Weights of a small GPT-style language model, trained from scratch on English Wikipedia: RMSNorm before and after each block.
Each number is 500 + 25 x the weight over its row's rms, rounded and kept within 0 to 999. Layers, rows and columns count from 0. Numbers have three digits each. The size before them is the row's rms in percent of the matrix's.

# layer 6 attention query, 320x224, rms 0.0953, rows 57-114, columns 168-223
100:505477487425524477497474505452486543499478434502489470514479514526528498478531479473488518482487442501488458485542540539525481497505472489497451538492480431536502497509
094:474504522511488471535442475513524487508483504508463509535480457499472541528495506485470506524482504487464493474506493526448523484508474482491480495544521496528498461447
089:517485545527494511459537517469478504507496565431500465512475467513505494495490467479521462533512517483477476504452537525492509465496445487506508546500496546486488427501
094:508497501500505454493473535471487523514545496472506506472527519493498502505518528494458528495518497441545493481519454503526538520477493522519496457451498521485513484531
087:498523498513496493507492507518492534464468467482485508509505512536491486502491492512479473509503474519475448474486457474477485489530530523522517472500422527526457479556
089:504516488498500528560469474510508508502512543462414516521518522484465528511488489488497494519444508506480504488486518480492538514504501541517537518474521503507520508470
097:467499503475456513490494496514499547466505468476552506515477558532473500500506506516499474505494529472511482491461500481520464436532498529463543483489481494491504563512
176:509477465517478502539507520478512513524500560525530542514510497531501492568486494534450493489490542518472528530498479521459473521499517522487494487493517541456516490470
159:518497514492493483506510484504525507497492442486486471511521495503516499455513497499524519502545475502500527476516485482479528526467471493501520499471479528495514518517
163:488490522519539451508537522522489538501460549507517519514505487521508511497517486531463507514500505476460552519452476507521483538528530490510506469516502521474462517517
143:500494513538483457536524500512499529526480469500502500521518498527510501536494503522478503516579570488485528472455467517467469518522495504511542535497526529450460511546
148:517461478494495496550529523486502488492488522512527531521501508541479471530480505529470494485495540502451516515494494533490478518510512538444486491478510550461513493479
186:527501538491530486509503499553509495513469507478482476498489490522486488440510513514508486482536483490460488499523507488557562542491496479493492469476510496461488547517
161:501498502505469499513524485488518528487518455447494496527538498470530484512490472493519529480546450515524512510465515494444505499452499507484485473486503524506540507513
160:517512533493467468547529506519491489477483435503511488512489513513481501514506508506494509515542500483471503462453489511520477484545491499506493544511491494476494495520
127:495477481522491499517518506481469507485496547477467497509479537509499476492472480471546482522476510498459507502448504486514466472550489464505460493518538500557444513503
149:535504483510482518463506546496518478492504475481476502510507480501515499483490469500516486506471527489517509511532506495528510472476484515472505524485465517502515513516
102:514506510493513509500527488508471469466508467491516494480473499496498564496503555491489537498491494528490469479487483496518470481517470528473507486506480515527520485497
099:470500511487482515469496503519485524529481476523527500484503474500543508531496547507481519489499475506525458511531493529509513495478495567492542504461473530475504499530
103:439500509524485501535510500470472495485470526492494502515519545530470458511496486498526511506507466488490516491459507476452467491476515462540504495548526498552480484519
115:557513468520499506516520498511533516495499518465502481555491523475490472521482488519490449498531577517491466487507501529519432523500505527488503487507552488477458498507
113:522500496440500516490582497484497507485465473479501476508482518494471530400519522503487498512539517481463496498499495501539517493485531468483487471468525501489501483470
119:491512520534539500453506531502457506554513482480515470490543481514507529489486538479460499485505457518508507525481499520519523510467520519504550520521494493517483490498
116:427485504532505490489452489501516527517519476507498514484545483519516498497555486508509466428515501499526451476536464498478525520484480529550505523508488493479473514487
115:479499499544483472515481531478484516502479511550510509502526537534503493524501478489527527512512520491502517443478491500489506496505502469518501518515516494520443528508
107:492455534515495544484476468489491489514550508479487473479478469459523487478512500518493525464515524472522495478493490508492523492508445516472491549463493541483512526514
099:461551472499510507496513542486487514502464541502507532514535520525447458528485432522503529459562519479510544533493503516464496500498542452517492532547524492511504488516
124:520554490493516487499465506472507523519477526525506512528541527523444474466490494517478486524513495448489525518504492523552512502507504458499494486513529465505501532515
087:516462467518519508487467498472503464533506499470450482525497447521492523476511530500493442503529469495458499550514491462513523509474523505505487494488524541504488482484
110:526529512514481517498487499502504499465521581513471536462516537472462480524505507489497478436538495520530493466522471496490450493527513467535512502535533453499495501503
110:506483512474500474555541488489483526494412484507497534501507515502465500492518472474521479488504512516493469485520529506490474506460516487534507530455486483446504466513
112:544486502471526500538515533477552482453493491499538494521508517523481476470447464500519532530505500471520482540455528492455527484495471476460494525505457448531442489527
086:529502520463490465520477496562499515524491500526507447488486454546504535467485551529513494497458502467516481517522469478499554459505488538463497454457505495464520517502
105:509504463530477504483516508491492551479475506476506518516505523507511472529472477561512538516514495511523505530451514498451479480486505488540501475517500504439469531532
093:525492512499450497522476507514501495502458535531497518470518533499499491478486517522505517522531485438480482520485512449481482460440477543489544521500505462464479501550
106:504502529488502512506511488488491486532521512534477520491515480498511504441541505471508519487491482485507485464490473533505496527512522456537493482490492511551544482507
087:549517473490534493486499455474509503545517482498443474537454468477510479479486506517490499521496491487470482545468522499526547496510479512476511457494455519513504505510
111:531468494522515538512513513462448467478474516487509513552451491507477520502463493498486500505503493518480513509506492489509468484529480523494503505504496490542452481483
084:485501486478534485542483476537483476497501529511516522515507508520493543505480479511535483507479520461507479530517476531520500488547485450461498479482506482490523517453
087:508522509504494516519488439508508517470456509501508463520538530471498466498494435494484506483542501480520498462495494546494431519495531460484478509530489495449496500534
072:554525527467504492478456495491472464534490498498492502482530487470489536506505503476444489500498477488495495503530495459502488505493503511512525521488521490529510522516
065:454462478514509526522530514503497509494509509505534535552497532513492481517509479484543496476491489523516489503489517508490475497501494505501476530514458472474510496502
105:497506485520476466529511531523515525427486510471555516532535512532507478520495466484507517512492539520530517514485494508474476553471468486489499492525480485455501482484
085:495520476477517496474530478495463498520528463474481504506479480481483451472511487490520480509486519516568507548502503516469490499531485459499463516528496462516482514549
081:480555458494462462464515482504498513471513523502468515495513455506512492482458508546477516529493534516531554512478540478522479488507527473504556488507493509499517459466
084:479473524540502516470489526493515480509493506472513477486608491487472484514509485456478457523524497499515515509530496515463511518480514530467477542478456518511478523481
081:494463495465469508514521512498504518502515514541498505494522506556520478517506499494525470524485515532468524515553456496471535496470526564526480482517474478453502495496
088:494478461463541460513536460513483504494481505508529547551536515555527518495522493495456498497506457489522495513519497488503465512520532486507535511500506532450505492484
084:531516534532554513478490476493528510493457504475498477484518513473485453511558485492487503525524508501477481550500505490462515521452514477529501509503529486527480483504
079:464474504522509536514508431500491473522496509517498463498512484511439486488466497504518514505482489488450497542503497493485495475490477513519497462497529507435485472458
083:522482495491493498497464479474468529535524528493497506497480532502496528503532569519471511499512438467487518527484460477493480481527520489549526501524549481524466522527
087:543535498511515511481518479485466528439467509447523517502491530488523508478481502488506527517481497476496509487520495494539516498478511494509557505533550478531490483489
080:456481513460506510518458465481483493504498507501492476471513502497454520535492534509489493482514505470469486484482484553480467470505483527500472506513504468472515474483
081:514495502459477486535471495469536448519516463526498534567476526523480520471515523480505522581567465489478488546511501503506510502490530490543528502476526540513525491446
086:490440491511538505503523535545470495505478550486481504482472502542510534503504503532499498464490518505503451540510502500490494454520520500467487499485501485507484510521
087:460489480524505479480504494529479562524482488463521518524541476503511464560481491558452501471490501502489477483479460488486496491487525513484522536513514517474472467503
086:507505489523497521499447495521520487484497531501506492465486483504511485483488449501496491470517512519500521501526520479543492483509479448541503496478536522477467480448
077:510489455475490518486519507501486523552507508507521530525513494530492480529505505497462446467483512530467507502525530484504514532506522564461482485534474535509492496533
# layer 6 attention key, 320x224, rms 0.0904, rows 57-114, columns 168-223
137:498495504444503483505485524464495531491481433488504479526475502538525490490527470484491502510475443503482466483541549530523476497506467479522451550500477445517497500516
130:461520505511499479525447512529532498517505501501470483510491456476485540506480521484504525528475501481467508475508493523461514478541463482498500485555513491534484481448
136:515481534538481527478528545468482483502500553440493470503483470519489485501492444491514456533504522497468469493460531509486495469495443471514524544499480530471486440500
136:499495509498501456490480536472479517516538489474515497490539521513488486502534524499431501496521501440523495485534466482515551525470490515524474468456495511485512480545
125:503521494506510486499501524507491517481487467475490504505507520514514477507484497507486490492512474507483441484482454488487468486527534517524516467496431512537452474546
129:493498489496512520555484483518501499481520548471400530532484509474456508508497482492504484507455509515493497500468522485483542514477488536522509509459519496504527510465
142:475511508483465514494498482501486542478512481478561490511479545525481509500498515498489485497498520470509479518465496484522440439541501526465536490504480496504503555508
146:519492478514450514486495500474523528497469485519489526490502494503504515528481502515477479506487520499512519497500476494529505535442481543485503491524527538466464517459
149:515457478535517497463533487484515530522507545470491498487491491519461524528468469569473513484494507471547535507514528514531505488547516506520498437513523496465472486502
152:524501488485492467510498492505505487481525491468500493492468500539551437502495526524503520496482516443519480564510509507501514472489513537448490485499550520538504498502
137:501482502517501492526496497521527492523486538451509519487467467506464505532483458466519506456492542474484504453483507504481501455506516478508447527504527485515541462491
133:503508523506495494462515552478507512505516477516494447502517492497524526497469479521490502529485504503519515517494474485562504489472481512485520475516486506498466552491
156:500547464484503493455476490475491462488527470488509470504490488504513506489542507509527514499488461521485468501469461498477523458511465489519507547495493489531496499528
151:534496469551507499501483484511546513546487546456537493504493443524460500488472479519479508499591541464471511506491496506478543506491519520520519546516527474503488457510
127:513496541542507499523486542527510521539482515485505430491518458499498507483443479483503519505538555494464537479489498497492485500465490511503550496525462478495504507497
095:506489493507487479540483510483490488515490482513488487530494540503507519535494526488473492508487488474440498473535473506519446490446497511471521487523511504570492456542
124:515515509474500531509444452482484482485481484490477515467519517487532503521533558518476505489450451492529495502520522520507454527497491494501483460497502498479521482472
143:527539476486515485506444463494496501488499498500492425521506507515499507492506522535475564513520444510544527530495508548511537519500512513503547498514497480502502500514
089:503576474487527476470487504528543506484537472452491464500512469533497489552526484524518540489509520524510521486496500467450510529553492483485468518512485517461502504493
101:480488507507499516528526492501503509555526500518492496491498515513501479521486543511499464503458510466462479482516511494517486476498477490456510481507530507534502512520
090:490472536465471549514488525498470421498476492508492497516487507441471517485507498468504502550508468543540470523503456524561514495463488455453494504486493533518500471519
094:527524483525498504517409503494460470482494459504496490478544532499527503501483512487480494514479443493552479490504495481518478507526453491471509451466500495488488481477
097:468523503518497498521453509516544510501482470505517467542494475468506487508496494524509522504525507476479503516482488517482517488496501489531469511505452518504502533488
086:498501495535479543505508465464542484496494546464508532489464462503482471510482466531510508463508527455488507437462499479455471488508508493523453492501496447512500499487
129:528441486494505526526476535486484459498483485513483544472494528453528493521479508469491436500457483494454473506534499496514487512482504510504469471482502514498529446463
099:532503494526487498502530471494492529509484500479492541487510544514520477552461529540497503458483521457526513482527478505450467511488539574501472442537544464489493507489
095:484441508512444541541468486490457490508507550533531525487479555481459486494502480503467458508499507482497459485486502498523473462479493480462513479530520504489479505495
121:480467494533500496501435508540487510474490512494486536481468473520457555544513490502518469495498543489505508488504527524523535524487535491515520462474499483469494451474
083:457545482488470477495546481498529535519478475472525475524446493480523518524516484537525516470541521513497531427472497494473529491509499533540477537492494468532497507504
091:463486501487489492490486534509510460443469476503478436511476517457451504493515481532497543523455495482489472492498546503532506477455491495499490468530502496501489530524
096:550481553502499486472453528509486470448486461510479488499497478490529512476514494482509487513489480471508480537547499498490532526466476505481465471503478492486511459486
097:484523499493529489501506519511471525524528480507505499477525478520478479500493496518500462518471454460506515539484500544557509511498501486475542483451494517461478485468
097:490548444495486468497585470529529536481451476496510502457546526496498465460529517485493528447531486542508515482509512469416529529490502500528497534455510492496513509517
088:479512479505491496499492487527511489482504523523524478487516504549492525485518513469504459516474571566501491542484489503510489496520499512515529504494504501498475437478
112:465542479514468505521481452540470525478458492503535532490491498522556496499500515503503555460498484520509493492479526513467543501479529514561497517500520501459499486509
085:511471519517495484441504489464485478509566468495494463524493490532492536494512536525435512489515463463504499507505475551537554520478535517521538471512533514489505503502
107:490473568484504530479501461459502508508528512487480481530467516499507510502510496494510527485479426508491495485508494472508499448477545508516507450507509499510524488510
067:450513489468524513526468539539490493497493555511506477480508501490469502491505470486515500520473510495510469537509524488506498501498495496499532506484484478498508485499
104:483531449451545445495534524523498503491520483480509448452498475513502509452490509512520489465469508515489502540504511435473511533541503516474493494496452461526504500464
085:529530519512478516504525466470520506509486521479501520504498443501509530477499448491475525454540559520546527477522517473483443471476494501498507490453462497495522550468
100:486535486497531459500504521497497544514463486487493520488540524477571496510501521509505516498535479515514526491482517515484470547503525514491503521517478517504485487496
126:511494522483512534500509485519506494490510516520509508503452482492444507443481464510516469527477527467543475528514502486514512427499511511499508510505535460507507504497
073:516494528457522503505479481495481458488526530503481486491487483495475533455507474447466486503459529463482464536540502501530475492458486508498537502472534513500530517501
083:528483527510499522494550478471456507517487470512476474509480525525489491485502476495485507463549519478565505481498501459460491496501489511482496532448509497501496509500
103:490537454482474502482508452491496531509537479496525445501511496513521460507495533525492557515515497514501556447447479531513508496519525494504528511535515514511474517500
090:453488479522536508489516519464513484508511483459542507475528510468471493486508463487492494505559512479447502477492508482479469502469496483498488585511492547489464501507
095:500468482499454466505560523524503494505480517503494489502470496544497484478482478510464461488472487493507529518525492518471543503461488538544482498479501483472528486489
095:515517542469512473492528477567511478504488504498491501452537521515521494489520479522503486496518441488554480478483531445501486501511523459538469507504527534534492484527
088:510478480486504483513520500491531479514483455508482479488514529455502484546550515484546513514498460541462479512456492513469543504476460516528499516519469538524501500517
095:490485520523467513446502507468526491522520514496543511540469471479485505514472506525485515495476522527486498520484496502513535508490477540480519489496531531517522483465
093:502468541515479526494489504474419515487500502504470516508505542517519488538498548463478537503478457503479510491515500448503495469506491512496519479527507433507488527549
092:519474495499499496536498506513492518504522500488516491521459487495531517516498506467513482499498436465463481523530505489512553472468507481523502462465506474537506517510
091:516503502525485535481530526488486498455526544531540556484523502476494536452480508492485477472476502551452505469495503483483485492520487479504523517540468493528496504487
086:494522526473508517523506493489446504501526502553511488466519490529501510474524536481455522510517499485519481516510446496488511482484480562529526491492543473497514512524
097:463501503470500476465537504480482481492541509506500507482487553494510498473505527515499528501495465509514495540521497514493464491521519488512537519454494503478498487567
092:503488507552537486432535488545556530512518520453527507460539510546487473554510490521480527497461516506478501469485513482495489523537514483488501487557492466521479485510
095:503504469492511525480541498454517484470509530478494498545491503472535440492522511507502501511509554525504519528508504525485536523478474531532500469476477503483478508486
082:502487467490491474485512460508533480495486472494496518485483529478466451519520495473468487498480489497487494493520516520498463502476499513499485511517527505531530481480
# layer 6 attention value, 320x224, rms 0.0921, rows 0-63, columns 168-223
059:498530539457550484530474490479500506470478541510506500428519507469509527507520432517496490535464503514456480461487468567460516485482456456488449491523525506499466490496
059:445526549523469494497492472497454496510519493500487529472517480502489525537500521513524513462508508508464529522529540478550528509469508525472487503509507511487512511507
059:468493502490533527510522479488494492491503525537505480481443482482497463490510504457495511482484495485533544478497572457454522535502547496523500494492524496459559509468
064:468492478500500491516497529486498506528519519493523508511534524524465475506466512513538487477501488504466506480468511479476517490473488453479468502468508448483471487507
068:505522469544506483498561483492506560435485513494499438493527499500506542482470509488500498457498514416517482519490541495513426471508466453542516492488467487460470513518
063:493508500497458489477554494511497469502480468492485513479506481510480520486497508480475516487470506469558492475521488523462544516487523508499505473448520532462529451499
062:524505535525488519501488502507471502422488473528508541462520465501488498514475530521494503532518471537455515469536489523476468556480488450501467471549522515553527512539
070:534498504468500487505491516524476509518517473515509509499512484494524517479493476533485481395507485505525485529473491498566486509535483484485507532530512489470514516509
067:470490495558524521505488496468469492493508455460493507501520475497508529512482499447503489517498484518499514507484490468466475526492532505489513485508483555542518489479
062:467481508538488465505544517547463502431550501529499493513488479476515484501497464504483515488496522525518510494493500494469539494511520480463477464492500497495493576490
069:500465497507529484494511485503445501481491496528493493501480458507552492484526526495529508516485511508526501511512565491456444515517515514503499496487488483490505534521
066:465520539477495510511494523520489459454489445524539485507465461466477490508508523503460474463512513513497457533490502454526462487496489451532453546491482497489489515523
062:495498459542458521515487501487501522458496478491536498521510508488474510508465505513529540451497497496541507514510490517511485475507469487524515513534485512498493500514
081:497503502514473484516473492480475435501471491485499482524497497491517489509513521463508508481487487537457534455528539513446501518478516473498486465457499501489498492467
065:517512492513497492542458515513506541484490508496510494516544501497529500497509502460525472481522505511497498454484492561524457487506470471463483516498565483535457500513
065:520471534505520508500517534475533493483483468455511478526512531484489467519429493528462501481530463542476485465521477562511472486480519468483493521486565532508524459487
069:507519471519534514556501486536488504481424505503475467469465514552457521503485505479531495501505525539449502494536487519546456480540480484497510510491459502509478490452
069:463473511522503501494518482472467491521527486515462469475470488518519520531503519490529503512491482504510495498552469445450523551470526528489485483465480539525519507528
078:493518548463501523503493472501544486483491531500519446501508537498495503507509473519485493508502499480522519431488463527458533491508475501486498475497524558502478479529
063:507450480545503482491488478489527529524529491504444470483515540475501530518531437486489522527527477507504510506504461477495532483518487489459487490438512495493496473470
078:468465457501464480491511501537529531495487515529541495500527533539510531466535519527505511459487524474508486501504480551525520507533484476514522538527497445503487477502
057:485511469466548469512459508491484487525488546482505535516455484501510497492467526472531511492507546512524494487511471599507492489494506505511478517565507480495521460476
082:491492454481487549525523493457529541506497533488468517499528534529492489508502457473498502479520499495517552490503491495486501499528479512548503522451488493510493504559
063:551487435477502466513434492492510482534439500498490504520535533493513440482520476491468507536488508465486519472535516485528502471505453524476497511464523499511506479475
068:484506543491525521473502474507544484506510501532491510514482512473494511465492501529477494446468528468598458470515539468497504477461466531515507517454496520530523515494
064:508513501459502511507538492511477521514462485559520473496488518529497485497541509499507499501495489489470531538490457502496487478502477502492492484499490488460502500506
064:506485473490498509509441509498479486524475504512504525513520533465474503494470500490493465452521536555473503492552487523481505513498502493483511498469507518437541519522
070:521501453497538490484467494517515512500494521524468480463538514543486524497476492499488540515474478497477514507534519487482504544507498505484517499471517510539490493539
071:489516501480500471539538519478463504501475496532538522492552476496490520487499488472506487451543525502489522527486542508493431481501499444525496517544462508507514533497
066:499527516518506493530538505491494491468489534471485506515472477530480467507484522476471449491484513458480493482489489459473453537496475502514463498464512556453526495464
061:508487569516472487504503489467471534501489454452484499522497456495502500489496515491457498510514483515499469544482498493527472477530493478531484463520509520467510480499
069:497495499475494534519496513469482505469506506539497523533573558514514539492497518519464477571497521513481464523486504461461482520472513475469508498480514498505495506489
059:514462443486443521497503509498524517484524521467508543526515491507483506488474498518475472457484499491438552522550492483475524489495536506546514494497461523508509500455
067:494470507495471491507525513514485458525493478472490509469470513504476509500527497488486480498510492530528513476497482527502550503478531508509523499520489478522504509479
069:518460478515506514501453506515510494487517532508507503478489507448505477487480495529472525620518456480540535503457501491450527508519490529493504510487518530481510490506
061:514489503561508485503520487489512495517484491484494502530489451540495485500502493515493539502473462491465499513475478560471465483472497510504511505502485471467484505459
071:457518527510501513488504493529571463456500510530488494479510514482478558496507487487543462524496488480461539497551529510479473417512473497491447498537504520481515540484
066:497485463461501531495468516489569536479473512481479469501499535550505495491449486514518482503494505550513525501504503542497477519502497516504517496482497457508478492520
069:480487463501505497531435520497514498481485498529521479516446521481484504494518467517502502471499543501542473511539477487479423474515492462491503500506476490458499504480
069:509504523496482514477502493473536476506529516524481482489507504470505456493497520479476496512474482498501504505461532511463477520446523510528515499489551510504521492455
070:511525524489492495488486485487523479500482489503463482482508449492495477498472515513483487509499508503532513526497506519536508488503477496493520531477475497485477538445
065:500460528434492437469499517515516459459508495491526524531510474502498504496566505460520491512504482504443494486530526482457527520489490486516471493506477514492504471497
069:509507534541542486457535472473471470467548490468498490506525474508498475485530463478494478534478486507479494481477502501453524533496528474519500476521527515556513494526
070:451440464440515506481487520519493557503523495498451539513517478489482533509489509499525495504515510536491537542488478459508521484520523498524531511509517499507497500530
061:468496486478517563478513495458441501508545494474469571495509510499489530491488519490456502558494520505519530469477541466552534490489491535442485464477549540558506496520
071:501499499443495461515497521477509521513514483506513509514546523499492467480488532503506521502468495490528510515500469469515501495466510525479541501487495499488526513512
067:514526460498469510536499510532481526494466519504505506486467479555496474490501481492532504461524524511524507493530548576568499463516496488524482528553510494476503502484
060:468481539551500534546484488442529463460508498517471530509516470496452455519519478475478512494467510483486516504477552539481481514522494520509539499476471521509456509519
066:492467480500490523463444487488409474504495491462467511509503493521507474522502484468462507550525484505473521483525454492480458490495521510515534506559530531601488490503
066:473440526483509473510520534498535548551502499569514512526449457494495522484514509525456512503497539484523498445499576478497509531508475505480498518502511519491526497533
115:455466474499453510538543511499489500503520504547478516515501503500482512485490515514484495488510536496498479503492528498520478476489507508531514512512479461477545494495
070:497499541474461531496520480485509513504549485529456523486489432513502508490463496489524521561501503486451492527524498475476528507499541534529527508469533502508504529469
070:511509442530514528499450525474497510467509436510522481522513476521497492494469507531502492528498477473535481522473509520528480455517488500495492495516491470488491483485
063:518487491479497504547469518460557514478477510497495509525539482520477514535496474515534510495528503560499525485521416494494555523509484506474484503506507520501504552498
075:517502480487490487517504520488559482500494478523499520523497538490527536519555488454569485493518512506433488509508539557546474501490529549484528487501549545481558508486
064:453469519522463496509499518507497515518512478510490541515475485487500522518527536502524479447475508489538520500448571486503478529477549507550475499458567501523521464488
068:502493457478522518513500496469447513462493508531506502477507492530495499517524501521496480511530498515514514500493527517513507459540497439516438478475523480463453520484
066:479528496538486449513500488479545513548469524533487516526490460492490486476507505488451522470489511495509506482482573486503537472527487477497487494529486538477458509520
058:472514498518460463482476488521475530506503544483480475466503518512500507494550467565515523525471477509486476511523509531494479522483486499486506494481483479505489491455
069:466511456450489531509575523503478474464472516522500443506521451484525502488508511490479480487494505530515475492516512506562474470507466484489501505533491519552505459473
074:481498427457490490559482488527533507512456487499568476453476511523481508519516491467471495471482532495425503479513478467535479476528479511474450509538499475492525499487
066:500485485500526523543527478540535542434501506541506501516462531510489453504480500483495511434529498477497490482516502537529516448505502474476470517529467463500500497492
078:503516486493539529491444506509475534522503508503556485526505515480494509496499480478546515480513513527505486485495503560545473463560488452505490524501501503456504531494
061:557505481520513482469534512525540466476490494492497520450515523489504444518477531482496502536489516532513525501484472534460460498463504482470477482461560498519507518483
# layer 6 attention output (transposed), 320x224, rms 0.09, rows 0-63, columns 168-223
099:449466522485478508494519512451497527521486467495464486444485487475521527511514487480499484496492498519468480485507493509501490445518497470499505524484492506472493488442
098:425526517471490495495471500441520530493559504468494490474506504464526500532496488490508505471500543505446487467478559428481503504465490486463500474500470521505476476498
089:507486477492524568506461473533527467467537545472522501465493507506494493534501513515506539500491522533529509504455552479494543517490510505528498536512499500512488530477
098:498499506543497480479483480488507453462486482534514518530487514542495507471478513476517500475498514494474530528466481494525484449497506473504499505522504471492449453500
098:477541466530475463480541469544504508490484526497500502535482465498485527531490474472483513479520435470486520503479503504496449473500497500517502469509490524440531492463
100:535493464514506487499530483466522462493532459478506511465514512488472498517522515492500496486473503474531466480488428467510480563520517520513533457477521487476500541547
094:506505512473471507508482492496536537486497484522511565464443521483507481501478540517508494504477477465462494509498499557518497471510515482456497492489512501531539492472
091:472481496458533553505522444478456505479468488519490478517521481522546492505525453490470490513510507489514516486483492494463513517520500458517509515523510511476524481523
103:456489520542510508497518480506543482497502471481496479502486462577515553512520508490554478486487508488520460461509530496543511528494497465499526508502524513514505495512
098:489450483514494504522488495521529505437502529507486503491490469464494501509512504494497494480511513505444502507493489491495477518494483507485472516510543514510500532502
095:537444481525551478485463507514463494546508542507487488519508443476523479502492487480500509479486460517500536502540529513511529456524491499503468481501526474516490523538
098:539493549543496536533487508468504506527493480478497508507523519510496514509489579470515477504522516494514514498467501505473473454515471453516489527489493470500510499510
096:493531494488470530512511490536442527475513488505497503522539503512515471508471482500488495510500527506565494509500490528497491476514469528482493474520490521521510505455
087:491469515512506536501532546532476462486487499520517548563526512494476478529489511528511516453487502492503541515542516483470527512477495491515574471503498528524521498457
095:513466481473530492487519497495512479493474477532495495470485514506497554536522471506459459513515510502525490509479471523504445444499558485505506492515477453526486537498
098:540468516468503551487434486450498532532529454466512484471459514468489517492525513506454517496505440528469502484463482512496460456514514478501511520483493481486474491487
098:484475522468497473544548453489501519529458482518460535534467462472497523506483516509499487529499488506505504538528485530514467528505496496519473520492525516499476473547
095:450520500533520484476488497491468512486461488487521456494518522533455453513495531506495531509513525541489475509558484497547490502509493497485484498457477529476489484505
083:492505525496503511488482519485521515476501530509507509467478485457507518482521487481524513469529486492553507497516509540513547476476527465533536530443491485531494519521
099:530516475562516517489541517520510513580514487468486485499512463497472453466563481518518520497538466500478474511510482541487460479537511495511465491498513474483514461482
105:482534508483502538480466507483484488491484479499468482517541523501549518479537499486532534490490485470477496499496514545500510498503467476506505506520486464526509496480
099:527495510503502520507513476534500484515532553495493504460524550511531478523492486490533449475489549539506493473502454539486522434506495533481507512491470496532491484466
085:518540524487489502522528545507491543503483497530493442540506473502476531497533444525501495465475493531500494489499489516495497496544486465491465503487505526476489466454
092:519522468493478459497493507467495495554493518497486458512511533509480509500548527498500436518503489483458498500505560472485496465489539482503512500515519495501507450508
095:490515465491546510489492470478555477437486517468523485517500516515522546508510496515456466462498510538549503506506476545494501508511493487481487501503497507534542524496
095:531526507521510494529474493505529478482491495500512508522498520498541495518584547511505482537520468500493547513524450460462552521494504502474527492478499530523503497440
097:523525482513467510514506479473474486546517526490494491515483517501538481527484458459506488464490547503473488484490451540477531473494504481489520480538496526469501505542
094:496494478455489450499499513505513505505499467515517486499518481545483507493484458533518526455480498495479503494499498490512486536489496449496513474500484497506460524484
097:525533498536504519520500505499517505477546425532456525507496489491533482501465492482462468474482505479528528497470485477487514482482517482480451508478486481509510459438
105:489513505498485499488501476496483464484477446504510502548479428515478429495522485489507477470522502487506513511493504467495409561487473515512493483481500497477570490495
102:483514537555516472505510489451507520510443513537489504499520473526519504464531552501509490531492493439503485497509481503496503476485490491517498494520535490476523516487
092:520495463492534525509496508506525561478470488461519508502534516515499521505499487496483484481484488448447464512443511445500465548498465483501495526508530527479489491505
103:491546486515488523504512482464468492466539502484499494483520502518490488528420531503497490488493478487485498509492478479489515451508513506520472487499457509467457504494
099:512533489541515485471513513494493468529512478521519505528508469509508479488555529484471444463490456466549478473416494505514499526504506461464520513453500488558465479519
096:551496511483501542467488527551465492465494521496535473457506475467522486496511498487488524599487471518500509476501483501483516524485476478494484511531504474480483516476
103:510488524534499489491507500504508529479509491502486503517489506549512492484491483508525584538529488475481469525515521508522497515527496500503517519497512465485499487489
090:541480501475507506491556510523510537468473534522487514496541548533540528487503520506526537512458493496487517511502484465540499426495468445505475468476480502478487533530
100:484507500480438502509472564540530507473498531539489506466489475519500507478455530490528484480469491464510525514476522501491523524499518550499462501484493492531478525489
097:509522502502497544486449553504499549505517458522462506522460518490513484499491498520511486502480604434528546519482539482499426534487551447503506506493489470472476467498
100:514508487478511483487483459463517474497488474469529505510494439456506478515476526494500529488507460491511476514469559473517470504513482506480489489507512521489467516430
093:507505512462491502525468476533496457494494499433466480516456469476509450512500497526490482513485486523512497522486469475514467503517515485502495475492500491508507494464
101:486504526544499450519559471488458448508480470490480506518498489514494477495499524529529474506481505508447500486498529511490506492504515507514513542502504516502496492504
097:483512511490508492511482508489495514500533435489513480492488519481514544536479448466449478477520499503463540507560482514507499512506510492498519495489514473500568514517
102:510502505474513462520505541511547543485515494482479509489461485552499496542496579494459536497503491505463498485499538478482455497501491517518496533499500495492512594507
097:510538500485489492486525497493455506507481479527523498451494478509505491488510509502501476529503507490494461510485462491524483510522503511505498459502499515506506500500
098:521497507432522485492507527506469503520531441505504498510492520497486501517546572507541496494538492521531517479464529499515510477512517521479477467521447489498455486480
094:480494480510486463490508461502530490478502511543482508484492534501497515541510483495553520516525512491521501460561516533483532476481485479494502538482510460492524508433
101:487495490504482521486500497505481463523507536494476511467498513536490486474499461519479464489485508480492500471479516501495514525496517519479524452450533496493505496522
098:509497529491510523473502501505434530465532499494495510478497556538547478507551472503488487484497494525499504496490516524502489470503480547515472512455492502535503497497
097:467497521566485536508504563455531541528432510507507496542450518485531506508455450492486540534484524505551498514498489507516524500507489468524494485487521493453492455521
081:521521498489458539501499469460534481520521476498451487458512505517491485505500493482486494509500491487497483504509493475546521515498528510476480560513499520525550486511
096:501459480536485497498503464476447545480503471473510512514498461479451510525522519535497538543476595518409483517501500482472490515528505473479457503517486482517526473475
092:519507501459525529498501483472491574517506474512445521527535515481483490486526499503452462504496512504531473487499495500480506520468521520495519511538515520496541506480
103:493448509495501510524507514486545520516443458498486473492498473529484499501492514525528529480499502523498501497479477484533551481511504482478485508535541522508552511505
089:521519504508475526477427467506519531512485465454510518507536528550501559491451463506488486527505495500441510518525443498499461489481506521504509512505502510555516566522
102:436497490531502504502536493487484486558504493471510482528498569461507515503503505467510522549520490484564487534514555524514448488515482521512509478491515515499527505458
097:504490503532463519515542492506415510481524489530477523448512478481490521508497494524506473499458464485474503483483522527545507543491489489520531544484468464500504518511
104:506536495489474512488517449501546506522538509537484494584462525497467500492486524486504534486499524491513490466486534504506512506503486519484514509491495497483471497548
103:502512504511520498438486513475481503482494516484514528462518516512473483498505466486473497535510436487515556453528519494511458519462467549500469500490487523486493522497
095:496500501513484490492576516512478481523504525554491503515523475513478554468492512514497535456505496476473511515481476455479504493476480502478479515494521525554508523479
094:492510480489487499499502492479463501517523520515468499451495508528518445473428537540480545469459511545492514506454442511513490531497502507526516517499482516519507503509
103:462537490542514525503537493449488544450489494464501478521475494480516484489511499482449517492505471513503495469552525505488513480515514448446508486505523520504500493537
098:488494452515526489506491468487491491498528536481442491494533539475477483472531454495511535523477498527478520474462557506501481534504489515464490531500451593487525485532
099:530485492531519514495523503482495496494521472480520521532511547490542461503504469460464503516500529541510495530510541450491525473503518496485507505548500540507504530469